config.yaml
n_layer: 8
d_model: 768
n_head: 12
n_kv_head: 12
head_dim: 64
d_mlp: 2048
vocab_size: 45647
activation: "swiglu"
norm: "layernorm"
norm_place: "pre"
norm_eps: 1e-06
positions: "rope"
rope_base: 37500.0
rope_fraction: 0.5
qk_norm: true
attn_scale: 0.125
bias: "all"
tie_embeddings: false
parallel_block: true
init: "normal"
init_std_qkv: 0.0127
init_std_o: 0.0
init_std_up: 0.0127
init_std_down: 0.0
init_mimetic: 0.5
optimizer: "soap_variant"
lr: 0.00214
lr_mult_o: 0.755
beta1: 0.95
beta2: 0.99
lr_head: 0.00383
warmup_steps: 99
schedule: "cos"
final_lr_fraction: 0.0
batch_tokens: [65536, 131072]
seq_len: 384
doc_mask: true
train_tokens: 733700000
steps: 7989
dataset: "wikipedia_en"
Each number is 500 + 50 x the weight over its row's rms, rounded and kept within 0 to 999. Layers, rows and columns count from 0. Numbers have three digits each. The size before them is the row's rms in percent of the matrix's.

# o: layer 4 attention output (transposed), 768x768, rms 0.0782, rows 137-191, columns 480-575
# v: layer 4 attention value, 768x768, rms 0.114, rows 138-191, columns 480-575
# q: layer 4 attention query, 768x768, rms 0.0845, rows 192-206, columns 480-575
# k: layer 4 attention key, 768x768, rms 0.0863, rows 192-205, columns 480-575
o137 099:510491483536430432588431466425469544503498447469545472560561579526445477459450483514514467442564449525505473501453505502506469576459527534450444491537444433522562464544449457416433472465548471460538482563528530567440496438526525432493472568576405509509412507572490505450497492464482558433
v138 093:445563452557529490509509469479522552473483433570450484455528501495495547447486519523514524458484497487372480443487483486603461593505467574496457546398497444485639497413396409475546474498388481493539436482443471592514520451514512477548471468426366488544493558562543584516482576641487506545
o138 096:499575540473482445436415504466475549517535465516411397502534499581505505552473440542469494545510478499352467520448426456572473525599497463476498524454502472441629467472460528525539456562456442476575496488447450567461598396423546460507535431473400511543530543476470543493393511558411430573
v139 101:422494545556557458478514473436412473594467431506541537592556487541493474407531544570414503472432501523540566484555522433507484489620503475534509480556454436465458517495511516481594486525477530631544401450618468502441452410476523527571513557473504463576497520480559474419547497435530528497
o139 103:489536499485547509461579532431518483533479498414561513483615382452443506444487463542429389432544502431482542486502495535475432551423584541506513516472514459528556486559489387490559571473446483438425500434592521525493417433477592505509498517509463481434569517473520559421508562527481528561
v140 091:493540376501507445568498527458417428509512506549466473562467600531594540507490514605618460471500514512451461457492501443452480521479501531487585440488498515451406543474501489478457559443570458437671502550470483435480523459389535507558539509508600536450550544540482485511420517530497526395
o140 093:472514430463505511439405428465471501503489516606497403471549478499437485572451458578439460516480564446548474422457527499470597517505480586593563496472469552487506501584483523478509513454540492391460406518569481593500542544405531530414490547558589463567503507521471496470429574467552546594
v141 106:489547562475419506383401532591477490483471555535523478445344510633485412474457525505499489464419499562475460523441507485434474462420375387489517534541451518562427489509524406542479574479490541595430473520537507432593492511632498472459491521494485363459486420483483526557475359474395481469
o141 100:480562556522467474486513502445485498502428463544608453529474594455528484526452551461468461496471475522528491594520497428486463444400382474563480572432430494468472484491486474533519432563513502561460477544511489477436576565477594526516464490548503491540494490522496536518494459458450514522
v142 100:484496543490513437493533542567541495445414516474541517472526467621483499434507510449558496371572537427460467588512495487601459465495518495496467478543527477484504432532452531454505515555407555527487470493466424512500520493591525544461523474456463466411446554534451517515538578572555549491
o142 103:532530367480515493568560484413490489537408520419496563479527515499437456522499411451504476469545560505567466563482532539475524476507430330442502495567503490550435473526495492540460586572370597553550477479598444596449450589497487461542510409541482560478449515374399581565504504469404426545
v143 096:481582447460449492361393479486428492503460524511551475510425546480495459472470459554520436475512451482561467480587558429483517505375464467523531530465476433504480475462513446545508636363488394494509435505461576496518571492544455478484416543484541589446464465572507482518449525528453478500
o143 095:521549511454535514520539519520443591488481476544496474460487528533497515543540436477486423559484435493526459462543580469489479475509527529568461421500568498474456464463520488524528535464481438523475506513585402516540541435540491448512528457532377499505537514520494535516478507402517475464
v144 096:493499488555485461387487517490481458422458484535523455548535525545534425498497435428415437440568504456476572515497451608554465566431439517562473518458449565453513471466469572495590583526590514466413511568468462449420557411500508520470546561490595456470451494436585561604467540521423486464
o144 097:483448505308461458467471502539572584494524419445444540494486559616493346420387531456431460494494527370473596464443343542512508557459502479442543470538469481516571421521458606379432442527553466532461511444449451485574473494490509506513553451479478443576505490511549466495526447537462587447
v145 107:518535458440474522363531531458546354481384425385496466541494516452509528466522496555457503468501590455505473525486591484578601486473625498471528519475488527528526541426501509613465517528414456520572549464411513541551520587495573470528429555505491516500424514528484540497528309519499522453
o145 101:448552529586502469532528515468419526544498429533534570464475495420530373460490495460525565453561507498537488544471494545601544454576550462515485506438520596544499480541576522468538535486573451415539534403475483538459444480529560528470488530457552552557426533484455489481516531519444574434
v146 109:445535533562385387496511583491634517540452606467473527481439526535493516496564391512564508394540514556535448438515442526449542567485448451546436541475573456472548545530481338617527455493439532585508543472507502491516499450475445536520394525514550484542560474486537487473565517473521507418
o146 105:476517441460509519641495545509389569511501478581428666471482528584443589429487477531452526532617472496573601491524552413589533451558479434477561504495450475546534519512476473497501482381602487509495492445482461553412455478480476441447498532519522473501522485531537521534554516446528558465
v147 096:497498464627554486517537468536498487564529499497552554518587481443536409533526477511584439474518526525490528436434519499503509491523494429506382507439548444541539450498514523430475498589410469396571477500550529497572536479569467482401600561494523486456549501495426492548575560545498597453
o147 097:517487481519467437403645491528543458529473494468546458513523414427499504473506484474495496438599488460551537479473426603461472443538554522451566558407450483548516493588546498523529466433485503503496480522545422470502468523503492492517463419495538465575507562445555495504459471467443538425
v148 103:520505578504430435471453411449439494414476553480503579465504481576494475429505500586493502448513469554632499487576515513518504511487499458468516555450448564393492501468555442487552493537596459468497460478534448504460416499380453478444457465510450548452532494410481504548450572492496523504
o148 103:555546506476450500538460481305545507477537583480593559495442547489540543543473393481596548470451484610484582463479501505431521465574606557533474515509439562481544506547518487490510532502520450535545447420463433479504474499469511505540471562479572478453485495440490556501578495510553498471
v149 107:525579489533509493519506474512549502460445528488469539466514519516458561494449620456431572567508555535529507424532592478474445519496525545611497520459537471448447504594543483481631560476538513520389512525455459534529526551488550482551437469552578474560572551496454525393608591541515494502
o149 101:543470512534534418520534483406479445514539531514504411497403463440475523467573550483488494466458496530528481524503533491489541542534573518528546524437507494432529418458478520440542475429501463522482471498590400532518487482420441493436569547409551465454408492471479477474491435484447499410
v150 101:537541606474554530539521550448456449513528557541531477503549517400545564595490500518476518555505452524413559457443523560515498444476522546467527441423564534521490430427454518466493478453446527511416546469472509480580533596520481472395540477421447463604452467468605466495458473497563528589
o150 102:500460450583536566430454528446471555478561407490559595573440495534483428514455508501479507467530488497577555411460570469577503546527490513470489509371585552503581487411512545502511579457498589572460426412432575435562452524521558556473568539496470564546510446423480554496487555533550507491
v151 100:470514473446461559478515523479514583502538554495432410428501500507589517473434429490492525541534572473554477502399487588535476478478537600476570619459533504507538467583451481539469452482494494510318434540491503555520470450490529559543424423521526561536505545476449469432458504444470460499
o151 097:554411598449470469515346525524635443477479519491476501466483547522595501547494554517529461544542440503488423524534481531448505513498500479489513532541432483513595556510489490464487387497496399563445531513585478459499508420444442548554456543409518517497514503444456494625538509542487559499
v152 108:469505506500498499413415494508506509468539436537500526468443504611528499401448486538490545474516532495449591467486429529517535490488500462493541499472412473438455479511517481570501504467403467499472619473543594540442594447428424462595472435540455374550409493457475448483507438424442501467
o152 106:459523402475444621477572493393533492573542406575529384504439517513478532392555498519451499541494511515438482524476480525525496526520456536509521534540502474548548488502535603503586471471575482487454467498421565575470503425517467514587468522527533527505414594569569465546512555429490418453
v153 103:608525550411567460626421515528393513578489543488546424437593545426486545460521517482488461466471494550433518526444494555472528461470523435593549471491461496494466520570552507438507393508469562492507498607473564505564541474493433522497451578528503440546434554592502445487478467471452454561
o153 101:428481500486500527446643546496536473488456467481462507460549513586529587561567540434376579439511449513523482508515456528483548523536503484444554524473457483598557513523473524447533455501485561442492460546379521431563514517564502540551560470578574560537475390538446436485538494491490519525
v154 100:569416478471470602477482474579492440496471518539546566533559482497546543481521424547475574531506547522498488513445531598472517508489571511462539542536477518453439524342544504562531527478425565483629415617619446481502538527342412494557528503463465437480476553523539503571469503536440490441
o154 102:528420550431448464399497403473514448635362556445469560461533505494474315464582608509508451520568525565574625501426421506621585512506485432522613479495469426522533523506403505475529561441430593451451583509426626659530562478531544435543525577554594557537462475426539461461550553450512460605
v155 107:481569498506520553442529375512583486430447456521372477476475477471530449500505393413547528442571577536550515524510490541512457453464512415519442474560504619529569523586488537493524452468493559485421489484466475415537455509586458543532550445517514428514592456456539454481481525456405493508
o155 102:441475516555429508342453491520544518407540477506403585506460499511521541501517576407419489482575428560599510580473505521422447539447475416470520500514458495440440454539452490571470463424557532512498538552625470436531463525532507502548503434506527443423469483554464454488433493460464465488
v156 106:494524477407616524425518497548649436534534584464507505477546572521489506530548482473494499483537517457469489446505396598470532433490573470489490479523636544478512558530519536558441434544535525508432481485496488426563576452451501476442563419453432470586509542499509418487511561469518491466
o156 102:505512519551572540445429462527531563541388476529510537490439506463537464447390435504480562507424470520553456547572443558390472438491487608492512444472513536533454366478436601487514457486493485557473481475485438487503450454516597513448477416550471432499508414471560518563471612488490475501
v157 096:569449394522511536544402545522653488500551554457542471534507542469566528590485560455547474471469496489598490510499575578524452439350511541486520628567538535508457458548499495458509498418476442476487586556522572518543457514502514550552511495433591541528463419395546496462487505551514515499
o157 098:500524308496548527518450567508521401528590364499528432526435572412506366581492507455492530446542478470597451529430501485465441542506515552506481463474497496525470484586504474554412553441468475475545528557505410544505529482550528552475424472456550473442459433468505493568512498577492416470
v158 099:484411550614514419547606486468497449484534529456493521386476555516479489580495490477568508489467515500589546542491433509421395456530496494606554467495457588512511520542461516590531459469459510465518510472414514543507531430518431526513597432579470475526548538557439425437458547498455407598
o158 099:468550532453490520527423490576479519449558444511535459477559450514562548489456434493508529467502520476529392428524568462472455500511433488522497456499514557442462500519485517530519570464475507504516488548488464432447449603512456494528526524625452436495515454473491489567485462424474567544
v159 099:414452474485480453461590504548480456533460465548519515510485543468440413392552512596471545580512512515489546524523599429440521535438509465488560534588540567508493474581445548526453606457528546609544439535491563476471498502484477501528548478581518473440472417459481480527501568483423531499
o159 097:442450457540403452480435563441560405464534448434484477580449548465542486417496574560436573514574495465557521547574483504592458525442528498533539613491414468565503530519445526519474548437557541449460427572493551602479451597493427496476491456515574534583511571534544494492495497488525525543
v160 102:539511385477477553490470485587501428527470564545424486490550431452544459514547504516498460529581546554455428534526461530469438443500545474536537473476349555499418487461437542518569480530483463457561549464532498501502459453483466491486553419450454458431532446497476510518557586552447490469
o160 100:541535559457510515529491464517417446439471595510483511512544511511515581560566404472470496540442560564649491477517532521425561497529541472568477489423520457489464462512493537505526587442471550541505595462502499382602427589491395557529599474496531499486545526469557460527453522470507482440
v161 102:516488454491491403430528476535541534438562559531489488418596555598515445554546522518408490479464467518432532523523508466583510524473414525478591502497442535361449545512510509557548471500520437602522509449564545435483492493451534464527525518459658464425542494545501555527490432506475527558
o161 101:454505556414500449522597581568590512566451457400542494531506436508484487596415552531487501485522509502500510423518548452507484540473500555480438494482525507512469521514446509491508510525541568445486491461486513543480565435512427459554460491503507566489461506519506523430472567471531440563
v162 106:529543509494596565512418423502548417527493552602493426519456399488518545584521521465522417452532583571567422568427496518505503483518521548481482526496696473518499527424492515534459495477455521524439476552398417470456506426527482519585525540443574560461462523448447520565479497588532458599
o162 103:461404437430503509569437397481472425534537491515472495482593542550502443502535556479549556532526538502498482615493510482491436516463377440524535578432516540476470487442467517506437542483529556527467560450522447504492597513551501501451554500453488463476433479499486487575482518572545489512
v163 105:449580469501519499461417502589499497475603564497471571564522473553545496517487474537512520621508448474589440473452496500507468442414475415445515589497463503457522477538546479449523479459538572493432531495536477484495629423506461464507553469431461546489548411516474418532401512533529444521
o163 103:479553519481494544535461571486449524540463568468519483553483535482447480382506437580531560575507459505546411572501500550511583427499478436440530530518456447510411468449515482434508465465522507519477449499669538473578506516479470456558382451568440602463514559625473455527459467461458397515
v164 098:489465452479397505452464564545454526529523395439563519522364637546535526476462472531496559486551497536570532539561553474530533440457537487491525488481479468541524466489391494580454484476539396443651501464547529490454457518418502450484448428482474437446482455482469578493435440579409506574
o164 097:494454480540439514555523568393428493525457384500507400501525428504406552441482466479575382492531482512437435499538520480556529434450521505488454449482513522520549484544470604524569513541488525455489495572500454381517459505549571468509413490531439507577459475492514559463535554564454436520
v165 104:437571517630530493430482536571496464440521486510434497461411419543470509517428521614495546584566552528449389620519604544622451454537521517585477498515521473488568493479428518502528510446456512490423499470541484440422512495556454523384616399468504525513473528476499487511437599499499430536
o165 100:521502498445459483525419529495438425545510465467582456527456527470661535503503594519428534515458591531517461493540508514516480566501651492508441503430461478488435397495611515579516530447392551508511512474533474483515558546438483474515493484556480519495540478483524499471476503456493524541
v166 112:545538472501538540633386505497451502531501528458488493407511510530559474469466505482504564505520585485516504479489553492456454455499567418543482474438550463584396485540454594479518464435608517419469504475463466423488492425550436471487519461435478521439403502453514450447459530508493481536
o166 105:484440443461534520518315511505567542506439603404525494493493516457529532645493463489421523454474494533537365533464583559502434528454512495510547452480542563493547445526583488413456451493558461500555482511441515478552611519496458482556521501606395481443391565440515507603568501464552449476
v167 098:487505522448562563409494506487560501518443514457529523497441549552437426482486474448534592613438464505501409537504570374458579519483411603539506554530477482508524497595539547464435503620525454478519454519564512357456501552448480535480517470485434438534522544415547560504514519464471406413
o167 097:578479594590491467471563473451470569588474484442518501477501587428466459490438489470501583488499500514470534538533537418574561446403523481528537543547529446451435497532481528456552540573466479578602472500543476642475437526417519425426477488587477429525492467532504525588487460526466408464
v168 099:463490497547483537427474544470529459427459418591465509481426473531607482499447516474510626505469492492478394548484488522517531566514514582516510536507425523451327508536438464563496477467614422515511549497490538460581456474527456570448529460503418521543488471561530527539589503472490494543
o168 098:505586508451434501423397520501552544475557453490498393512453426444465473460491482434554523536462446484419551590521585448524498578565506552492540422556497469449397505497523476362485521534576416456520512467531494528493514579474475446461517480592398455498535473444546499522504554528543545513
v169 099:496591431518534543511453549540452494517480429431476582438487552512422457580511566385469561423486498501356569524559457366497522526459538483495516513417554524548433456502549504518445519595550508528514460499470482477425528463383521477492449543610504529565469436511471519525535449482442431522
o169 098:540498534467570497664398479488586485446583498545531507397473460475503512629463471526513576524516519502442490463537497487471531410512476545446492458461550525561542529475528465528486504595495535527536485544403482574448428441484546460523599538537453440583497444521547449431529480445405532441
v170 106:530517585464506474592423527518550471566516504447524496480484587626438510506497507550511488649541441509443482517451526420541383445401538512533480510438497447479549527507481527497448437446511474442499476474552504544489395558394502549451497439471570583529555536479397491506442505576463504528
o170 103:470565612464507427518391563494525495540449565462472577479509556522515509511507488559537472625540479572466434431553590525536510463433555434479500540538438527456550380516489468530568481516336494477538416558518483539448460531513408536533500467521552577525525478518437507551553548496548481591
v171 100:490484429447477579536506626528463430505518489539526426505414558534514518467493468469475487467432555456449474464454542537503438587510480586520523458535373388440519451485479623575478454508515466542517519550487592520456579526411520497441503548489479461472546481457466491517528445513460434385
o171 099:526519530499459495441558489392417470511490371620488479427534489463469511483513560467496528530438482496417477484457471436512544505508436487534548488571473508469571423544494697511482493584465501506534532441551577560454578558439482555551413433539472501517512514496560540441524541532545448488
v172 098:501510438523391527429553478481608531520496473578414568493547509495454491537457513525498553544464504471461574479505439454520538571446524520448549588548547497536501552540543499563548526494647566446450444396500590494449424417375528513490440459605477404528557513447542557467613551560584458595
o172 100:461528457447419564578535515491535500410466467570490601461470494451534515519395516556603483515460430492528463508561502612535447600468459499474488501438427528482526517542501429526508532492612513521487529562476454495523415475460584536512476519462479487485570557509528502484541424490361438508
v173 104:497418496508468560560521552444467555525490532408507538536536519465458387524572462504551464542415510524547464552558473392425462491594558504473480568561494426432497530524571471559477568448528449567468500512555459479522441500491525440515418586555541507443430453596556497493459477532500448552
o173 099:475438489607568516535455502576372356500532488551537495537511462559381493434596560584430499507447536464505462590495444525561428516497510562477467546391539510387473534491504588455523494470553474486506453513487532546418525521442482516616513553489500475509500533495474564470497512436535418528
v174 103:556482452456435538539466486495531509481604422496499365462575515444522540523439484507545421509541519549493583429422493471474508574485429632443464509517458442532523563515466482490446465493509535451479474505515522545575505487522472514486568482492441491524498535493566463526509518510600564437
o174 098:467471517515516507455483563455547491473512476436460492537584473479453583529425466480475369483532477526508501451482499473487521465571523508526452493520444401508569470497567451471406445500509567586602515495474477512455638476528517516508532485600609498498427544503515468642519496483492518486
v175 108:555469463560367578527529592413554570442561482410501533489538512379523566552434495466563487550501431549455442437513497506471514533484376478503479455604510464544393530532495500454563461467545592454478513495583463388543576500542511555549378517533563436555473456460574525534456580491574589441
o175 107:435370445594527488604491521458568565390447433581483528483506502503555493518467522483493531557498494481518634408481492520503542472584406573530506483496478482499515558531474431489459499531578548486455496453478441598467436507533459567398472517493481625390479565461489525491470475562537512481
v176 101:444615491482552486404447522467455495516521455536544538427514437469489450540403505538447466432436487489527493563621521526470528526446629510479571376484536524497511525495581534494510513472418525462404551521555530558467456377492521505449559457551556530378447558461619486541591484506488401401
o176 099:555467408556473506550503473460556539591584433535466422561587517565439468483433538499384482466516540435464420513510496626466498419479450468489549489577619518419522534588548472482499427462463547608417523485477433598414449585547439389506521476471500579424535533515541462517490526545493443468
v177 107:488544490503529491406522418563568504493469563519439535590461526483495447539472626564447546508522467416513510480376440549501509518574450477416568563420516490523434513529482417556546498573497442564490487552533502480524577468506542600488558481576473457447523433488511546442407409473493497505
o177 104:460495623572538481494513544523538594502507585539526547440472435490494390455482497534495538429558421525494479440519417455479456464561538427504535536445538488535457437545482380507574474560528487538519449575582459537551463466459532394554516554536494447518486460512545540476461547461514455522
v178 098:503423544523471568568545400481563501495499532530527502584574499468490508525549473507530563533484481500480523519530496588490465503527490518505404428495512554570521546448515397511496385528546516497382590444508447498659494660507448499460461438424517462537539515439548410490528557561597429565
o178 097:432424551428511513435512540490478497488507505507500500478411493434515475562525488557490461449537520506562574569495532544479520424483399494470487524451495572442576620481554511567476523494594409627524531431542563573442542426555470565448531478440512521567469463455496525456456525500575450479
v179 098:491471400477526462560486616362446534487522430497480530452554471439445603464451448503493517516519536473486586508471460501532566520515545527568486481524446518417553540404529566520501435511597528494386450562471562592435544521416405495420402433442506600545526528470566465536518606511458523522
o179 094:523549448582423575486473526376512524540524486606467484576430548479480610474517520499438590556502531554475451445506507487458598526603554540458482499485509521505518484517435502435470422431499560534559393484422547607502527519460424486389537583544465490488460511448560517468488483534427459403
v180 104:550434525477491481502535599510585433490493426540491447478399534381529558495504457520469528406450467496457457536520459549502525602595525505487474484543450493466518521493471497544460578515528504461500488462496545463522497470517537448526496510446430550583507506489479508513473565500590486452
o180 099:475516488532478479524498624433478576528500533440553405576467519395546519567507427469508496459465445543320563474516506541482494554590516480569502508489615541506509502497481517504507616557559508508578626511473470439413528515482543509567531420568406570461539428503471516505506487536476464516
v181 099:546658447548598489519515396626396449547593455507527483489529477523470477503567577619470471493543436428545394434441496549488455503493589532529479566499478508461533490571506496416509590435623528517536509424519486535416508467396503520454527520487512487484499544509449561537545614552422557566
o181 100:527559587528429496507540495521524471500475449571544514447466470487508458484467509502545502525407500484518440424498480457461525523538523510539430458506549511441355457588545473493477561545474565464529399513516564511543500517537514483551542520519544495564536473542509498510606540494560480522
v182 101:491531438504512509519591554493467490494489486494477392505477467396557465570436411551484524440522479603504467530426481574548514560495480492468658456481489503608490488575376512522563453575512477507435488530462544562485516537552545554527617493498516517529451478449548462521493538478514636461
o182 100:555346344513497531591545496473477503559588459529469538439461495389491449463526431458465579586506564500369465489569568443483469554515465429492508435539450493539507537519362527471569496435521429481450436485461533530467517488458569420488508483528471596562501490426526499391468568527441561499
v183 101:552443520484536428492430479511490609473505573458446557503498574517496466457503633543457446543472578511595534505490518418458482385522495526544538522393468482505488487564458553502389489466468536440554466536495460584511491479407448492468501421545512470491557694539442609510473502458469517599
o183 098:476463435485480418545564427448480575527418630501463564549493511545462490520579570513488512519430479567562489503501454528501487481543493411544490496514572419463479439496514503630559516450433556473513457594482540492530467551511555452470431439487512470566540458494540602493428531533561527500
v184 104:508441521462496531445506513576437504510553588483532485455457488620589434459499490507534539480485520464496525493504571545419443497585428479530454481549526450448527432441570616484541580532416522556456432464515589400558584669490434452558546535519473556463424541499525488524451559474489456508
o184 103:490488535430392524338501529397367330531472580558486518538394479571451582446512553477341547526553461406639555513513553432506442526531499477462566489523426447466494547373500567512489577504470550498408503461540502474485392481506495458570488472638503536517439511413431512626412593466551569450
v185 112:531526500547654473562468500524485495439434498472502486434530485576502370520453429458598529409522508428583455553516620471465482456432559559501511429489564494479574419604486503568518505452458479570490454435548531534451499516521506516488590504468509540487441467536528574489478534498644505524
o185 106:509631452500520480520364484575472455484553474534484288491374420520418448467446494456462496507544510524535475560544452453498471461559582501556513450528523528503513423522462537494531513561505525446522405428529566391467535450553569485485525474537469521600450484491520558528541484383509506517
v186 096:508554538542406452525449564447502492505526544465472483510573514512410482494594525549523502541595469494532507521511463510525524502480547506487576543515549471381471490480449544504545520471524503494573509611459506474569615451488498553482498462404478443475536482482559431542536449446521531502
o186 099:524480468494486501563466547493583420531454463438519606509569488551449485563518469504514597530600490533595572507548566421458504537546628533539558464383506459537521458504489555394473486415535511425537565468468524543451532526410458577602522493416597592604521476538537518495527548476438536501
v187 111:512426498497433513372526550616565513572476561530491461414498520551485623545393539545482428500477469610526485573463646444402542443421457410520544433521477540549519546585498470541429475476528511612415485556477460492520484454496495557509512532515527434520513494457412472505473494460508478483
o187 104:523475493558439393396574502547584526481426477453455521477511588486581488556434516500425484514538482534505494389531534432455541414483468515476391523519499506516495521524434454589395393533519534464490467523504449444545499500558438533491524491521473496622562437444500452585502469400514473496
v188 103:496539482452484480553581505520498516476573521466535525485504591644604482537459446458567523560453522491579515507454504501498495528486505450449524492554456503454512530516441546579499412501612567457359583512564636367483469497526470454492447497509430485502467515448502445475458507472504448574
o188 100:503442484490507452587481583524434465583540381607545502500497535474578448491432511475460494515528479516535531490525461497480412497417472378471505522528479437413450490450505488468538474485667568541452512471511597408515510567477479496451435492604515516477537490437530480507523565623577550521
v189 106:532536489510413590496536493374406574545480470457532581439533485471378494524376426486499468430555590532578483482463523541576578514475542511468587539525496477459543486425527435408487615437417484609545517525482510456365502482486538432484506532448391593456525452415472498492462507485516515432
o189 100:480515451589551534590470543485481442430490389458468460463547563528421555500449432495490501532403519442463370580502520467532606498455470470483455504562437474464581522495486405539481510583496533440576471479410467502492492592499556464553491509531438583538525550424452524581485501504396475468
v190 105:570517386478536595419502460531448448489453441529507465531453524549367394465464432464463498467467576430510424555567407446505494499564498537442538444469614494503589632476547565530469512418563501497478487491492444524552424520501576542435507513454461493539509562501511553593513603526480428448
o190 100:455455490442518515543500497499511506498450525500483342497489497490419560482538423491544446517483481532445520472618563473497498509565474586475467501476521442535401453519463470486472558489482453628456490507536522485520628556403481496510544425468423480526530518516577452576522460473563522486
v191 106:502502491427395533599493484427509555457528520352506514490425512578567512491517478491555402514559586470521446462522578432500522361537486507452457530426550424529584526491515533461477497487461538530438486533418452494615500547460556510520568531500506459504535480555508471478497542650443488471
o191 106:528518507473463487495557418455455598471498495438461562476546533604529507556454576438598425462493539477576534547386502477553476479583531506413477520507619639525483447479479503468473387482576478520426551458518505446532516494595550462473596497514508503497523512444538512483488442456586465534
q192 101:493485570469416442609504510569488570479421508468634472511526541514551533520488533476515530506507513494583461482406561507517414432537561446484438412539456495437506574402502493407474451471513541613415504510499488379387421463465500523490458529375501477472444498511415534557479547358505510509
k192 085:529494560455537550522539538459520532538493554520462526535481503517494553575522544472449437466501465411508521578468529496533605513476508500499373536457553420463427482574440488522379480443516505362492557454450623578565492414452504546451520510556370456570534511496496575552568463460476478418
q193 101:542474489566484537570579462450519513432456499559317452473498536423501570554450534531525539480572529450474471560467461477546529490525534478506482508464541554529448534597486423524504486435451525434539552518495415425543497519578436540411491585473404494525522546532534463576443562491540508515
k193 076:485612464486483480616499496515508520514509509445595511530526538504564556555453501455434468432432477511489517461551497538500458461485522507457414474572527488490472469538473485467425558518527473517544465510379572540453477479424492453489494547480523524512454498488450504479437519448434489523
q194 098:439500453613547530513500507443448395509570383560448540504514513555487465519608477487558421404448497469439576567633513529517572508549475530565454593559463432494447491544492484571490504551510468492619533521537556562592596434457490495535506427678453571580565420512567492488442510569566525599
k194 077:532426553597523486475438529521540536464521475609563438519446396528400427404512489531504516537480551486505558518462593439399464564535499572519536483445516572523570543511456476514515389478528471505577542487605453425501502545497480562507573497432521479483486561500536481556521529428574414418
q195 091:546614463417447475427414552501489521552453520453546499477428533503538605493463414530490516513446470502559507416518545513457436542490497490558588493460541501480466530450472533487479464519519536524471360494508545489430565539430523458442454617497602437506455468502446463505468470521538487509
k195 123:470569537526513518546511462443469439533444570530467489488469451450523485459518457570522454502416531564509441481474572470511540576358381510457503532502465514557447506496508556510481441530487518549466500497512540518537539549447440464458491444550513470547527514397469479505529573499552421453
q196 093:484529520526509581447574417539572509529487511540497488597534378468469447451507380443527491498428483464458483536472480531489590520485581438427498510580514516574411441618522507512489516560621463555492478453558466408578554471415517444523495404566466568518476520493556545471389491597498544538
k196 077:505424439532572406496472498460479531502433485544455524444444473496389425486532487457545554539496566447436549513493571518388478539510448527536577540472524492452599531521443443570521454487560492606517517529584549504486468492521522481608585458479503533558480527512514489459447540511483487322
q197 098:521484381436485489577512538449580509446406478466516451605407578517533617523479472452501562567528565397503540393505606528455383504495540493574452462506463440561467564458495556450487537573498517556438532529461441504495466473433523415513478566376529504521437479489460591501467526472482474506
k197 081:526623583550479460500632450470488549539541510422489511513492546538579540536514596458494428512624468570550466618424459530553487499439431521563494504456542591494482573477438463573514514601487594428456425510470627599503458472488542496472449585517465507538556479477439461507479425487492497507
q198 095:519496499620500584504531538439461496513499564452442473525489447602564510488563473515449463430535487451504538541495525522458565464495483536509389565422514425541484510515504464505624515504438515471560566513514488471557489573565509561568459497609391614511517467569569487486539578513532578469
k198 091:535513465611575516563579495499474528460450521498541463533424510500455478502476505519471533519431502511494557547410539479419492509563406509530528462488401552492559504468423476582568558504519546512506574461497503456489562628405553492571504667585484514537496471452580530505486556383611426485
q199 094:502436497508507430576477619576569516450487493427532517600455573471423617524429544461504399574556377559399458462533498447562494490570501448495467548430504511530469485504535497544469612570489543468493490486509529520457630565493546422496507516523505521583384419473511490459473462551420505465
k199 093:503480427514545458549424470498523494479457519457560494464496518511547362436558468552505483446411532494575422556512468522449410525432509442509527561556494500487575488503486377493440477392473421453577444435531562464538527520509482514546531416443466467400561591540568518509478533495529466542
q200 093:474494501465507515467475491514524546490568438542439547512548483439410391477542462413577551480429491518540539483504443507430449487552534485409506531536584478466582454512504521511513473446494483579488512554542472480496539487399484507556486445485585439549444525568514509498445539509483490499
k200 089:462405508495484456509494443469479472533502520477474494455576536407460461538530551414505474518489560496433513597595512510418536481504407529494541539499558545555484596523469538560511419431473550483465474436410527516469418462522553540611547507554450533558535488433520479595534543556436537509
q201 091:483546458458517576507400569502496594560482511477523507609460577520589588487474408547566532519571501490475515468480576431476502396569559545529529461485458493536488541476431510483499595549415526500511477436456505508528471477479539515459496562494506499492524447537542463527459535482514474547
k201 089:475548540534498519625603499469545533451424531426478515576505586564539611479596641490526549489472420462526526507461474490598429539497409496554478528441456490492483463417447475482533524506465544550454517508451540585434503574489522564488403578488477541534478414418492424492470500490526523511
q202 098:539452515451517404468516432520502441491533421532457489509513548342466454430522519471436517518560556519522495489475547467534472569493445495478501473511503533512541490571536543552487441569520553493514411458500422558429493563494481507521496472405475440408478536523477464399473482455496487527
k202 086:528456437411463577510483473529367552402486526542472518447562505398419481480501415501498471498500497515563489441500530512441515488466545510487515568601599510456509497636509607607458425535563487513494494539459472435610450418555511507444587422518478515487520509487439496494441508540474498524
q203 094:542553461643552551478403411423509386487537425584462508498545538447433368421463516485542495462550508459507499569540474494436527534446457532494525461529563516448486437567450506512539458479570491525580443558561483443597592501396485485492427396541511492474489568545555491398544426542453482516
k203 085:549490573523500542427436474583458508548472493562480425491561521525467495568478485524526498511532506565469534593458587484482552464512559547574516508472530557511552507521434507484569526544471478506502532496531412439476494585420556561552576545514385495526514455520504446539435486447572481480
q204 098:414516486482515527614525510524554480508518486557502480505427578461459521392524408432591477521477465511526470372510510603542577442459465446539485499487521479446531535520514596575492475510537527557412460462390483477495554492466521471405476410450476483533503545470401506377515490498492505482
k204 096:546482496540386547432450537529539526483471510475558567503559475581525458447527568457495482471401507542362471614446514388441462477504420508551458557588464504451584575487473517409530506427375536473480532448495454575451546569487484522420518558442447589557532454437548547540381573488511488437
q205 098:473499480622572533531514522531489512536536572488484538471497529543554584554495466531554502456495533504435485559450503519455529466561458485503488502468463492638384468449514448563517502473478511485585477609474536558491414549475466455542491483613463538482491471567523507459414527603610564515
k205 089:589486457599545442511577560522622502479447462396560455525473490478577461513510513488525526600457545454498567581516547500543488527533506459588490515409476538469562415504567502460556543585526471521530555482519509514504580561525508547526475486539531478566466484496578544517381570433535517454
q206 100:520488535490413475517477507530554592452516513463512536529524564528497506513502515539564522547540471503561605484507505484511451489572584493503555482597442449485484491469468473406539567515530461540492535448582526424409422501470409455526475586486549533451504434444508527562430491440503575437